Each number is 500 + 25 x the weight over its row's rms, rounded and kept within 0 to 999. Layers, rows and columns count from 0. Numbers have three digits each. The size before them is the row's rms in percent of the matrix's.

# gate: layer 5 MLP gate, 320x128, rms 0.223, rows 136-255, columns 32-63
# up: layer 5 MLP up, 320x128, rms 0.229, rows 136-255, columns 32-63
# down: layer 5 MLP down (transposed), 320x128, rms 0.0907, rows 136-255, columns 32-63
gate136 102:481494484486482530517473476517519511512501485527463500497482480548478459492534472497490482499482
up136 106:480514477530474530501486505475520521477478469522507484505487473472514528515476528521485538526426
down136 106:524498481524503488508492522527491475464506501496524519486488473442522528490476545502528487460466
gate137 113:518466484491520464494486513527490530522483506524473545493463518507490473490553528529490489500499
up137 106:493507489521511464502569504515493483510469512497452502496464494508543479450495519487540483546516
down137 105:486508497534484495450548477502528484464513475502503501533482495533497486496513516545534490503514
gate138 103:489495491454505527466488514529518491464509508506468464509564497513509522473507517526520489499478
up138 103:507483554528465508555471499457519511518504488514494496505462488529470534515494505486486477478509
down138 100:534479518488478545513516491499474481478457553472534504503532515521498513462507491495507547510489
gate139 103:486482522533461468480506532521511485514509495487558525567517484498544516482463503518508485489482
up139 099:520521528516469482507486505517483541519529513481497514496499475556461508471510529485472534474455
down139 104:449513466521494459515529539483525455500492494493503476527517467527484507518478484491490478473518
gate140 098:512506524514505553514496501506569461517502514519466496496481488483457519510527476533480502519514
up140 095:522506488519511515538493518536530505489514476489458494530507505553476544518521489526440502500485
down140 093:505499487536534521524500517483496498494507474523489492490482517501466547509499492484527462511546
gate141 098:540504476474529523452481549500524497461510524516484512450489508458512458507519511494512493474508
up141 101:487508476518552478494472533550459529504449516502507477490497538503502482465518494489506519561467
down141 106:509480488529521491483514448470519496490515485532519495505545500522489515481515507530493513516517
gate142 094:513524524491497552465544563518482490489532457521460488514526507437486507511459527466489504476493
up142 093:492493464505514492518549447492490488501500522471482516515420512487516517472532515537479488483518
down142 099:530506460501474532520511497493511437462495507529523497458538464509490458488470497478458464507507
gate143 091:496535515504487529472534506510485550476502493509519461514512488454457537517534494511452520479505
up143 093:541506491554504504495519474471537466514498494475497517521486521492492517519505555470499448515531
down143 095:556507507514519495527480537501479482489494499538462475496524466538523476491454469533506521513491
gate144 092:504468538458513468512525498511533512499473515520516504546527521483480502501516539505476598474475
up144 093:498500502526485485497514533495544513502502495508476507455499542511519488535492446573474496490496
down144 094:545501484507471469538489457485544520492495505503517472533494543491483490501457498487499491493514
gate145 091:514517491451484489556539484518483523477528476509479479503497438526508547485489540505478516532492
up145 097:539480494453493471526534510537525506477503493526468467470471513538528560498507501513436500504475
down145 102:444485565500520514532478495461544504511517479507484524467500480501515513509468495479537464539493
gate146 101:559510530531495478479515495505493470496464495510542510487493491481502492480512540495449548496487
up146 102:507512460501474525490518508502504513500478490531511474543473457548454511496478451503506479482537
down146 107:504545483450536515527501492499499519448470480507516512499481466507522476494471504502525512475468
gate147 111:494463510480526491517479503508520486524476492513490432516480508459512507519513461523536503546527
up147 113:513480481497505470474513523463543481474519533511454520496492481524483473502507527450468496470536
down147 109:531468512477452500488516526463488472500507449457503526442506502559506492471538513519468495518542
gate148 106:514518493471470518458488484481497518481487516485524551511532499471529452506471510501496496493465
up148 099:492508477464494489517480501554498544474488491499474515524530495529485519467497493445522518487513
down148 101:484481506533500477504496565514544445469504503500484507497501504442489557500536483517498525490496
gate149 096:513516505449510521501520546496441512501458545497471474519493522512560521492463524473484521471497
up149 096:504517470480483493509518555512495514487544448494494521460471533494523475480520490479475484516485
down149 100:478499477518505521484455517525508506486559471501535538536540476504496517517541482525522522480518
gate150 113:499500531522491482539500497437563463504471483468478532474525503498449486523510487532503474482497
up150 111:505526491505458511518524517497554509490524470517457494491462517480442498487500501515509463481507
down150 107:525484488489522533534525536452506490530460496487476477509491496484508513476448529504524517494460
gate151 098:499492519494471536516509565504533503517491496497470467511480505494485512496463511517518481522504
up151 101:531464528509475480490509495494507476499522503490541538481520530540495500480545538478522487494466
down151 096:508488521438553498504479501466494526475494508520465469513493498510515459529498473508503531501522
gate152 077:493545506490495530489482457499481511514529472504502503520497489493496487523540497500492514496466
up152 079:472498506502497490492492452509509496492516524468515499506468506495508516519515504534475520482514
down152 079:540512519508490522525492513518502533504462511508522497493485526528504484466524486508501505482515
gate153 096:490542527503531532481526461525530491533532516486482454520532523524489503489527557518514477501495
up153 111:502532506471499503525453529541512481473522509471469507447488491498475492508510512482543499504497
down153 099:537548506531516538472472524506516485452504516493483512536506458515505504498507509533498552508503
gate154 108:487509500492515468489485524512548501508566454517458510497529534460460487500513497519491489465501
up154 110:516512519509459500473446554483536477498510495468464535521517438511465543510500483562496491490503
down154 109:466486487483472484491440525455470491467515481516494531501479479502507499529482460514521486526526
gate155 095:470461519486456488500482460501528515504475488467463511492513531498506470477489511459509483493490
up155 098:472497505489505508460493517524524473453505559486503516443549475535531518499478504524464513466502
down155 098:518487569504518503518469540498464491496505530484500464499540549507509482501528523515498499504476
gate156 076:491444556459516551506519530513491486473489481511481487584473486527488528506506493512518482485498
up156 082:473489517488497514459511487508523506502499467500541488522483505510500533447473549474513478485502
down156 076:514477493488522519507534488523498525524500494522523513554488506508483524499526498481514496506502
gate157 105:484481524443519549538536516493526495484494504512539476471463530522471444492496488478493531511536
up157 102:469508542507475539578497478498495472483483486512545507492537462486469489491494515520443491492503
down157 099:504504547494517514434450512526550523484498528518514496484518529494509478526493494514480463521523
gate158 107:492494506484516436525521519531533495509495485548487464492512488513502492553540520491472514503527
up158 110:463523463537488537493493482496482555516522544547525461483513519505506511482538506515537502547529
down158 110:502492526449487531487485498550496534549509482476501511482518520492499470515504506539493461525481
gate159 105:522482485512483507503496474497496510512489477516508511491482513468520494518503534530453492464472
up159 102:532512467481522507532561518496466509528496429493488531511489476485532532472468509565508513536500
down159 100:512486469503502492497511465495525532437475508503479507516538498520481485492484479535497462531444
gate160 110:475513502476512509553486482455547508524518508497477507485467506476495507461501497518497522536482
up160 106:537491522531532482488505512525498480519532467515471495471508482564526508526533524515519518510481
down160 098:494451536478506520537497498554518498538457530497483481479534496496507501507499527504504501482471
gate161 085:491526478508504493488466535492505492541491469511466519466495499503484527512539476488437478459471
up161 083:503511514469538521459521491476521515473498535518519558478438506495461468508484459477496523478515
down161 089:491492512557468502510530493493464480531500501509503504505510499493474559491502477493469503521515
gate162 100:507507503498491454518531519488507520515532502471500494512530482496480487498532486552518521525482
up162 089:483519494559462475501471461492527502503482523490522501501516472529485501479528476476488533537484
down162 093:457569514517569468490533518533504490520495479539514493520475482503520526535513505470548484507495
gate163 112:491497515504475546494507483501507518532506466473481547513469464523503462504483488483514482522502
up163 105:483515504469508498511490478523463522495539529517511495533487503523492484467490517459496504490511
down163 106:491510481487483473465509525492492495474521491519515471537485493480519490526528510472516467510517
gate164 107:534497478465470526468494509543527500510491491494466484528537506508531466439492465508501499495481
up164 111:514480489504534514490488532477486501479499473501508511489506476497531491532504509524547525448499
down164 104:496482460497510474501496546481507471475543532513509563522506515470472497531480494521473514497480
gate165 102:498490523523519500476487515493538526501495527471506472542517468522509482520523524535521511489500
up165 109:490548454498501514507470487481483504489492489470493514462512504521494488515522518479521502484482
down165 110:513525511461513514521448549507492461524508501532479498524509510486557489494489494507503486492534
gate166 101:496494479487506499459523461508524499530494534488493540463543524499502478446545488505484514522483
up166 097:495472515503527519518487483476530498503527503519442503502498495496532481494490497499524490506502
down166 103:490499504506505547518488468510495537499496520471446458498482500509490499505502488489475503530468
gate167 098:447466499466532525526535497537540499499498504529497517483522499493488549500462494482520487481493
up167 099:503476467503486509488509499500460485477502519512535489520521502490523514533519534508477529500502
down167 098:560518559478472495518534477537539504516501480510522507523513497463510496475505504530498524521485
gate168 105:500459507515481488482485523460530504523486510493492454519467448526502508514481465559521493453480
up168 100:460495534487457488519507465544485534490511520463483518503495532476498481495472485487549476538467
down168 102:424485545496501472516454502466436459472471537558502511480517521500527503476459529463505524470486
gate169 090:486499516521500498501475512494480519496533480507424529498529476489542478473477510519456488472516
up169 095:492449468498534550539530514519495518522524492514521520496519536523460489492476481532530458480507
down169 093:516500463509487509503520453460487521521499533476530465498517484500507484512498533478552496500519
gate170 093:529531481491504525472523510528493476485519493460477504522558466496505493475523513472475496445520
up170 100:522451489471502484503499481490500451514495524509501490416535464498491504468506527484502531489480
down170 093:542502505502470503460473494490506533490498479504524471535505544504512558500505490504534511452481
gate171 109:485515464479510499479525525419482500544464522489506522481483491517534469528572527522487519452454
up171 105:516512504507466543522503471493489476476504529486549452481519505459468483507539520484447500486514
down171 104:500478560492494517530486472494469512444527525501487513492494507497504527496484491503500501514506
gate172 104:469467495510471460544521548461466504522516519478543496536465472503523476517471519516490482519487
up172 100:491528508506484491509483495511472503495455552444479559503494541472504508475499546516446509462502
down172 102:540534534462514531473498423506487541526497481466505475522512480478515503497471501512532502483536
gate173 110:467511448480533489506465525478527511499507502518457519498494492479484468497519520469458495486529
up173 102:483507516503540432492500504502496501508502480564508498507474518540511485501528495490485513537506
down173 103:486496502526483544532498506461552461520483533533482508437478524483528512513504502451528535538543
gate174 103:481503481486495517510475490519557461500512519481476512439509492538498544517533512512490498514508
up174 103:514492490497491485457466507527480488538520479485538523497487520527467513525553525508540496482516
down174 101:523507476479514499469516484507566529485503450491485460483517489546482475460511524535467531525499
gate175 098:473491489481552470484496542479476490523497489471481550517465528478505483488508524473523523511468
up175 100:489537495522478480556463481427488490487482487497556469478518466523483496506493512502439522490501
down175 099:516552516500498516546473508510501507527493512502489512481496461515457512540474438468497467498481
gate176 110:491490475523526478464551514525525490469475500504514508486477504473486506453516483522476511523461
up176 104:514501490471490497541522503475520499489508461529528505480531503537484499458475466483473469472518
down176 107:515525469519534473489522509532466516503475507463538498531516514491480500482498516547462505536472
gate177 074:535505497477546537477494451497505513502515492499512459492511505513472491500570490481492489491493
up177 084:493521507507501533502452545530526496492508492492525474443484502484472455484481482516508487449488
down177 083:528497482485529505479499453491525522482504501520501514548485506505472512543529523485488488535499
gate178 100:543486485514531500490477505504513474520495502529487492499525450502550502530504485522470550516473
up178 107:537504518488512522497506503461505524472554455502483466465526484505538507535499502529527480530487
down178 097:497496459526517472500506475489516494489512512518468513496493539460479531477500508443516497556524
gate179 108:447505488520528529512502551482543507511521436533503532521503540510491479501510557515501509501498
up179 101:513543444467514464532485493511506506485502493501503515521516540514538422470521486558528542520507
down179 105:499488469500482476481473525540484480460485543510474481472518494523523473482518477498493488496427
gate180 093:489482496484496477435491426540497517540474529478528500499545488519488475498497490532540480508459
up180 092:511501492446512467476512453491457499465505490489507452489529507494510508505480485489521516526525
down180 096:517480468502531481517523523489518495520523517490528474550532447477489491535524500471513514540501
gate181 076:468492516489513520527511481528512517486518518537491508520448496465471508508511515515483452490534
up181 084:494477463476533490492522500511523537504466501468512500505490452478517467501490459519464514484483
down181 077:522513474535453502468482531491496476452496519493490436478541531505479496474511507496498508504505
gate182 089:494488470545474522528511473508490552520510492464510486545466427506529522488471524499503512518496
up182 095:527493516488510512494543510516512495472494480536481498553520498544464466518519508517520558506497
down182 089:477550488500496499527463498527477495532492518470444452457508477505476494490505470507500529502527
gate183 098:488515519489510526523515460531501492526548484488465504504501476464538503500463547499482509501496
up183 094:504517485480508474494498519477519495504476426508501519519486462515498478526511507525457454491471
down183 099:537499527453482481514497515526486500450488548496521521574463530440530543464474483573523490507496
gate184 100:480486493485481532504431459541515503525523504466534517502477510453511467503492521509496472520542
up184 109:504501487469498506548516484485501512529548463507448494494515508509487502484477470528521487522513
down184 110:487486475533516476464483470469530424466520490489480507479540505497447484495513494477514482526532
gate185 107:517551475512496487524533508518508490520493505462513442483499515485499473504495477484500521494486
up185 109:499500468526507479493481442508500517490502511486525479503497501498469507466512517481477494504501
down185 099:539480472509496522475507492469452533484444520465529485471491515529484507475508514492495516439515
gate186 104:501526492494503506532512557528485515494493503464444507498499448493508502450511489503508512528488
up186 099:520491491501505451522539540528497503507515494510486539501562536469537480518500535509490473491524
down186 101:486524501489536498527530485495481504522496552486465503484492529527534467454483547479532500497521
gate187 102:498510482543456487490507502504471521506482528482491497484473522488472502542511526479524483511515
up187 099:484529460533527542522528507493497505524502501528532486530472531514554478525484512512506455541479
down187 103:514507509531520472555525478486501517471512462558498510459462564492468514514498534500501463526506
gate188 110:537517522510456483498496527489492492489466518481507537513502514544468493501493477486469467491515
up188 104:486522471438481531505530511512475509526539477453493515515539537487517523518494533511514495492544
down188 107:529483443494502525523500504492522534530466510495540483515506574487498509480517473474540502493504
gate189 101:515451504506521487507511453512508494522503522500473465472502495499533517462516508468463506506480
up189 097:487528474473428496508489450522514493520506482509529494489452452496513530484502495523488480485545
down189 097:536502527500543531513475498510521509506477504557519509480549497509510504471466508523515529484503
gate190 104:488544458501481487493534488493483488531505515475493512472504515515469503432531506526492488513482
up190 102:469503437521490474482510510461512491542492456534542517510523471523485520521508449491452454507514
down190 104:531525512530472528513501492511478487574511489533468492518494496482514515491487510501501492527507
gate191 100:506467554469498533472469488522519491546572530509464521517488520499461498504478509490473484477528
up191 096:477532533494484516468501435512491546512503470501492485504552456500465488519486503519493480496462
down191 095:508529536527498452490505510495506540475520530499564499533510506502465494527524497488499529509498
gate192 097:472505466549485475514509468523487534490534483500494536501459516469482452469517519507495503518503
up192 094:518508480527471473515501488527521467513505504539484507484520459494519498502519513550527500512469
down192 096:495529493463439536506468513512493472529517447493517488497500469487510477479504533499452475487480
gate193 110:511458529506496449520514541491519477514493528522475462477480472484482496519508525473523531529506
up193 105:495456502496478526521514437475499511491485495500524491522478508485566498508545493493479502505494
down193 108:501520456477512503503490518462478447476514481455530481487492451469501537465512490482496527482459
gate194 106:486530473445488535501482553501505470543525494502481478522490448453478515514481472470486487492514
up194 110:492498487492478483471475512530532494473528474516512484502513484466483491515512482484490526491482
down194 114:481487485537541459480479496433496519499512490486505465525470433500495536523521489519506524529489
gate195 097:535493494487496491472517480489513511502479455520470526496498473505528477463516475524549468474480
up195 105:480471515456493491490517521475525532495500472450485475493504540536484529506498478529472507525462
down195 100:488523472523516470508434480535504486485537545534507491480510524482528493545543533500502516530510
gate196 113:514507499483503513487492515471559475538547487493488538493491489476479523479490550541509496516518
up196 113:515522510508460491506523494540475571529495474481515501510496503516549519504512497530556485495500
down196 109:475474530541527494468492474546517490462532481493534491561456528553569486495510511496536527472538
gate197 095:459522528527475479480487501504543484499493462486488508497518486516483490465497512499504547471525
up197 091:468502510539436516499526497526499486516515495522472529494513501467509505503494456512477477521523
down197 091:470503505533508508519479473536487525528536497479492512500485511504472497545534514482499510509524
gate198 101:498524523493511486502469523544493520541497486444508480499493509460486440448499489476485533485489
up198 105:526472481542471485546533485466509511519568502484516504482509495510466494493442502538497512503483
down198 104:447520491490529518471475477562514509499534507542484470542519478468452515507506504496478506500531
gate199 107:532485496497501476509484478452497526526484515487519524522545516509474528459493529534479539471501
up199 105:509521526504462482500495484456546427459479477523535502481462524494507509484548502500466492524518
down199 105:482504509460491515518525464463488459520542525533512510499475494478533513477507478463495461511504
gate200 099:468477486502439429485526446483515481520480525522486496473465508501511495525503480502502502492545
up200 098:490480458520510440509460529515520516507497491449525484482493494483467459525487459463469458467483
down200 092:474526536497512507454541515485466511553475509478533489527486507486509517511500520462472545485497
gate201 097:534461537504462509512508501491528522509483530527489503487520506499503536492507497458522526508499
up201 096:490489537484516461511458510496505491477513511467498463514480534511526509495526477503501529476542
down201 094:527516484503509484490503509506494456534524487494483519533506505506468520484496550547520452475485
gate202 093:500533519496450474468487476453466526541516517476479506473494530445507476451488487510537527465528
up202 087:484541470541493495533525498502489499539482512470502525506517531470483499486484553521509444489497
down202 082:502472443465510511498477491506518491476493491481538459517507510523519502501520478497511508514513
gate203 111:486516491506483506488474521497501475546496482481487481529490506473501513468514422467503504546490
up203 104:518510472522515469494488517541470478475474498500498531473466563470511492489492526480509442492530
down203 109:521508522486503443494543538513474497520479535486515452498502483529499490514477531533465462494477
gate204 108:521529511500481497488507527480518499560552515506551509502491505559520487471517514479478466506510
up204 103:509529518510540478533484488496476514499522501467457517534503497483528509508522487502527512517496
down204 105:470505488463472439504496492459464497517509516509457534496504488499492504478482521502497488479477
gate205 097:485498500492523506473512488502501492487577482472514475479524496506465497482522501519515485544532
up205 096:514450482472511471496474511511493480515488527537519494489520512465537464550488485462510481448516
down205 095:509498525514522525526522518454445493469527510462493500485497487469566490506464515525456493484477
gate206 076:527490516495508533536510482496506477503495497485487525482505505487491501577490479487472507490462
up206 084:496482495499522495497464485527478517513468526467534550484461495509539525474532494519509490520455
down206 082:529512522511474477487487496466523491475497487500462473470503546490503498498499516522537521484536
gate207 094:519504481488528513493500477498540509531523489524486485468508509487479454505514480496459510481523
up207 094:539489507490522464504498453517494536509517491465531513543497511532479483480534548494459523488477
down207 097:560521546474510463511480504501510555555533505534497499499479504533486474501450535500531494527503
gate208 102:523496495519500467515461465528499494488528476489470524503530503484466507459499468493500540501497
up208 100:500529496525514530471461481476524511505547540468500499510527491506490502506471496526544515495486
down208 101:506505506473476509428527482526469500462480501474507498538486510506552484498469456459504476504490
gate209 081:503521470507503472522488499453474490468484550496534476484515490545505542480480482493496518541482
up209 077:495514500519505495503500508460494519493523523522516497488500525519525483470483466513485496481509
down209 092:485498500494465499511509480483555517480529478549508518486477501499526518453527507498498473494540
gate210 104:503532478503469499481491501444536466510528453502484527503508495439502455488533485514525476480498
up210 108:476496540522489507543465472472464488495524498483475490506529469497480565508478524439476508510488
down210 107:453526511492499518496537484468489507462501504463484498477510486502495513494500475500505501485465
gate211 100:487530491492496446473459502509524521506558481525529468499465531507535471492528473513497504457530
up211 102:510491499522496505547550516466510480541494528491502494527533515548514515515490517509545495518490
down211 101:542470467498487540524533536478493475506498479526462484471493508490509502471467481535493487480427
gate212 102:514527506496530466495487506527510500540525511501495475476479518517495497544499475540458486480475
up212 105:507461465492474496525467501489485489506530493514505500475546513524531486505484513452467513534541
down212 100:526475523495507551486511517517460472514474500522519486492473512463495507507502522522511460465485
gate213 104:505500518519520510476494494509500533516506509476518483539534525466491509478506505542509536472528
up213 108:510489510452512493495485458486522492437551514484488516498496497506509486520525507463514484479494
down213 101:512473517448543467503484529477500510480523516531506544525497512523516472453505501498515477515528
gate214 115:495504492506499489491561556535508515535516520533489500477470503508515505525537486528515492509560
up214 118:470504459486525485495484546495497518476502512491542509502485526499488520505520502514522492455499
down214 107:469518546501505509494480480505483516528494525479511458490466514529473500491509510497520505465511
gate215 093:496478491513503483495538493496538482470483496477502530512484510531564467524533515526500515464483
up215 092:483508481481451463513544470497498535453513479500482492524497518489533506490552515486478514486508
down215 100:460530512477515476482527471442503532500526511472524472507514499477484527514512494493508513509495
gate216 100:503506523492511537489469532492539504486471517502524520477520509497463478487571500524495484453470
up216 106:481514483504521520489538495524512485506483508475514533467523515474526540522534494469527481515500
down216 104:522521513537464523526501481481501494527538516501513477508503521461522463491519523463547483457532
gate217 098:503500507500497489475491481523538526506497518522495441507516501522498512513525526525450469397483
up217 095:524484507499493495469499461425538457529513513493479494482485559524462513512499513502499493461493
down217 090:470518512466512475495533457502505470522496513491479505541475503499494501538437519508506514506498
gate218 105:525491517539501515491551519500502508504501507490536485507563526518524521524490521474476509530560
up218 103:529472527560459489471497571477508481512489492496527514478490509543510509476546492468506491477503
down218 097:466505472513529501477478451504509514472478486502490517497510499513512549498491489508498516532508
gate219 101:445548473490510495501491491489514516530555487497507507524488524492513514504508546482510491491465
up219 094:490524492483480478495479511479484474512519525501537530499541518492514514516545497488540508465466
down219 098:555507548467464543512524494502492481556472500514507514484507529486479526461484520498500548541507
gate220 105:467516527507509499485451498512537467508497485517498518497488528509499475488467489489485504507519
up220 107:508500503465471510513464526456515439525470517492521532572470495518493512467499473467441455508512
down220 107:494503487528534490489522531506502464498490525519516525499544454536457513505516528474523501494489
gate221 108:463513485494504503503550557486488464518476488468509485474527530522500487486513506478498507461517
up221 104:465479539515455468515498480507501510487500506458498526537517508537518504498487541500488537532542
down221 103:491531510493512446510515502509537477527521500508535516498525495512520474521532520458460505442522
gate222 096:546502474510514451479540499531535542517500512472526545473500484478497491487533475513490452487513
up222 100:506525489525501489506478530466483515515487478450476496466544500479524492526496469477485473495486
down222 100:478496503477476481513515424537490552493483484476469488485494501513500517476539470516464489488526
gate223 102:485520512502485531528481505538496499509507539506513478523464491450501502525527555517482499528499
up223 099:482528543494484530469500466518469517511480507521506519513490437491520472521545464498534495480482
down223 095:490512505477512482492518488536489512510491511525498498527480498517524540507514471485510495456549
gate224 105:519506552486497485522489511466530461543484514488521509494518508502468476486492495464492502476469
up224 102:510510528496501501514548481497508549474494503492531522502498492493486459480485514471464514444453
down224 105:515499527508469472535541536477524530477461514448493528509512557513508462503465478544491479464517
gate225 067:511498498473523547546532522461503526457497520511489504514504489497519502507495515456499556471463
up225 071:509498489481534488501529483553492481489479504496518499469452553507550508511436523520524469477510
down225 074:524478499535502505473473504481512500513504506499528522512510477467476468495560466545508507518487
gate226 101:522511524474471521505532469488553525523492496499473441530507495473515503507566528471503512514528
up226 107:492496506502522520508504493492501507464540518472426578444470485535503511511496499523498519490537
down226 103:505507562488500454450525524505530506475537482500471442572478540524495463517487546504517530463485
gate227 096:531453472496502529517521544525507505516494492519458485494486540520489524493493546519536477507474
up227 097:524508492544486495448503502515479460539496552469488522535513499471554508515478496468487502496541
down227 091:471475532522490484494509545476447525511527497519503469473508481530513536492524491509534523501499
gate228 100:525500536517498457496504528496493516521467546495531470530493503498486483489534499505524517458513
up228 097:546539505499468534518543515513475526492516558468520480521497542504505496463422501544438490488486
down228 100:504561516541463521520485500489494539480501485492495469456566480493550457507455503533483502451487
gate229 101:475480450529514475501492541490518494509493483506510475514463546517516499492503524502524517509514
up229 095:474473493493507452510484533459512497544451479503490558437470519498497500518528488466450442492514
down229 098:495496499513500495514509485513508524435454521465493509482490476500482510526529511483458500514504
gate230 105:517520536457556520481518480519503533513491521488464489508507546462490500516567509516491512518462
up230 093:499484534530487503513510497507514496506459422555477481495494470512512482497512484477520485493532
down230 097:524475538504466556498481538489521486468509473502476541524503538461511480508505522538469513506454
gate231 114:514493514493524479538474485493557530500456478552501483502470495504453468519512487520524488492522
up231 109:518514500464517484493492510458505491519490479498511511487504488497525501522499499476489472474472
down231 107:523503510503498530551539473476531526488530481505470493468486510520482529466505474524525500518515
gate232 097:471476488482494509525516493500540511486522493510492520499531512489506491454535503524500467482503
up232 096:536473539508501501489493494533472483499458488523552498505474466506519509529478488549465497536503
down232 099:494509525513566501575515514518474490486514530493507516451501482526488501470476500492503520505522
gate233 071:524544532536493472484515515488534485496486509544491481507509489541503492518479498496548487501500
up233 078:516468484483541485502531509494504502486490503491454502464493507454500478508485492502496463474470
down233 081:506527497490520508534500468511534505534462495540532509520471467527485525504454499480517478521452
gate234 104:466455482491497545465539456529534470506460457502498454491543483515505484501494482496493524484473
up234 098:534530495531516551483503538474512493484488503489481532497479566478513518475529547528487504512492
down234 099:475524471498518471433491498543479514509521491516487453497508524515440495524491521499487559511510
gate235 098:559485492513509514513492492491496495573511519510460501484510476439507440526487519494510488507534
up235 108:520505520494514474489456505542550458467513475468460522477489515456494500497466548485486459442493
down235 103:521475459504518539480523509461504477492484487480489505481491485520483500573450523457491489454538
gate236 092:490483494485510480534515564500493515509529464496449526567504544498534487483467472478475499476523
up236 096:492487463501453454483495468491477461500468492489514469515464526525481481505491492531536491523543
down236 085:507498504515473490476493512493509505500544500495494449473498552496523488560527515489461508518515
gate237 091:509488523513491534510511459523533498497504481490475491544495534530505467485500492514508489510500
up237 088:505494559516498495472536478478539510502490470495529456483483493493511492506509452523500539469496
down237 093:539445476508480524454476515512493523530453503479509503481467515515479524502503498511512489453527
gate238 101:492490489480474538487452474523501480510485526463474482539555473479492512536497531492452483493477
up238 095:490454458515503493489474546495459453443493500507473471478441494502483459571472514526503538509491
down238 098:501500487476496484506514500481512514437526470488532509477491494494489499521548534489499462463542
gate239 090:534506514483503485511510474530534535533515500531522519544494506484490458501537491496521516539531
up239 099:496469494485511483497521557526464490467506512463441459505507531473512483508521502503479483484431
down239 101:465480524514468496558509514480487519541492496471521509482510525504456480510474493520540461507519
gate240 097:540488476487473454481488490485480469510533499515487482469531523427498496511524478485512482463560
up240 093:464498476550514564475505490512524511472499479477508500499537470507483505477455517515508522486520
down240 101:527531484510475469537473530502491501499532527498496565502535451441506509527508499453488518540490
gate241 089:487454505503488478489494540503525498521495484544519477450525473474469492546519507470487513504526
up241 102:535506513506545486477489493504506542492484492539484474494515497503500503515499471498503538431504
down241 100:479470510428501517535522549521476513533486487516510519501503491486518519513465493507501485502494
gate242 108:492502486500500511466500458511533501529453495411492528492525531512501503440484482484505496447513
up242 100:500539508516524485469493529499524504482506504476482499499499528463495500458488512491488498540528
down242 101:477541500541484445485496496518473522488509530503466482490511528461526538539499534477504464496547
gate243 116:522520496505523497557526570499511466506511514478490520462493518470435486501532485539499469477473
up243 112:488472489495494527490492469524509505553499518496533521554497503511490503497514482525504504437527
down243 106:491511498484493506561470490497472467467537506499489525463497541502530496468441465488526547499477
gate244 093:516504490470508502492509502491482517490467498556493489540471503496451506500527531504421482440519
up244 093:470494540501509507477560444489491534508485538492511521529520499485461490498500490479523473502499
down244 098:512486536476479503499447495502439525560488460474484504526514531518442532501515512526494494522505
gate245 101:532493510542478487510503457506530493522536520478530534501489486529476524505534508497474529495480
up245 097:543501521538475492519506509538491532470484476493501519522485536514477494509552492494499563495512
down245 101:513531498514492512533490479526479504488484525511494510478488510513528476469521463473495506527482
gate246 090:479511496453499433463498496480505515545522502499479518542503558515449503526530503517511497513532
up246 093:537497451507465508495545505540533480502496508499483478525510494473543475472491493504499501472497
down246 090:513504496502451484508514471489521471533465493520510491473518510477493502491509508555498483438517
gate247 104:472528530521467520504533563462532519482472489502519511553519517488496485452537489505459522508528
up247 105:542490514495520492510567527464482518521511527451504504485476507491474501541498517506479497503508
down247 105:470503507515481502523501514475509475515510497538490502504490495466486490483467510489498499519493
gate248 103:550464488528467498486540503550518449521498508499522524526479516512518454457514515530484488484501
up248 107:460524536481528540513485503494509494476484509538536494504439547474501493498453479469517475543507
down248 104:506530459473475461521546532503511487475489491460536474461468513501508471510533510522545463494467
gate249 098:515509492489520498474576506479513517574491481495508507511463486494459502471503506519471459504482
up249 101:494516514544502524500494509490503463523548480521526489464499523520474491514495534498508518515505
down249 101:470494484512558475516478515495510509455525473470442526459474509467439517507490519531464492521484
gate250 091:554495518503515482470519579498531489489485480474506485498502531447479519512493532551488469521540
up250 090:467503509487525516491528440490438502520517539479514508484514490476496528481527491443479516526539
down250 097:483517510508511538478477532514485496432506472487463509516513460498508527455500496472557531496472
gate251 110:517532484493513458506510551436509465517526495525505477526493493494498516505536502484492512519505
up251 109:534492517488491490473500470500549485500470485476516435529493468506494516490522512505492554454465
down251 100:520459550474470493493471476523534502542506491540495447492509496483461496511485520485490520482505
gate252 108:463459525529472516478533470498514526483496502487523514494528474464514513488452477541503496529515
up252 103:538474501481540486510511524511508523511515505530487467482460479545486439528529496555498509520500
down252 101:493550508498487514464451559486498496456539472510465506517518486467500512501509496493500542447477
gate253 093:520473510487498486530567470517502485495529503498507525529548487498539507528507524489512518503518
up253 092:500524526517481463507528510526516454504495516498527496495512494528510480480500477558521545526464
down253 089:480543509508487491517485513471481470491511485476506474504498544501499487504496495466474523550509
gate254 099:484491458488460469476515545517517521492508478490519496524517498546467534510504492525499461474539
up254 098:482514462481478521530488532515441515507477549532468507496564487509531518530502518478487486494480
down254 103:485523488495542502521512525527512476518516496501514528484505511513530464489478506487456476506547
gate255 106:510510521470498499494524502486492500551481478513460541491448520531481457460535514533499530572507
up255 108:532515523505473516534529478500547511511477468509489517479493521532484530482515485481502488476512
down255 101:489475501520533496569491450511449523495528520498498495489498462528528495473462501498529511494525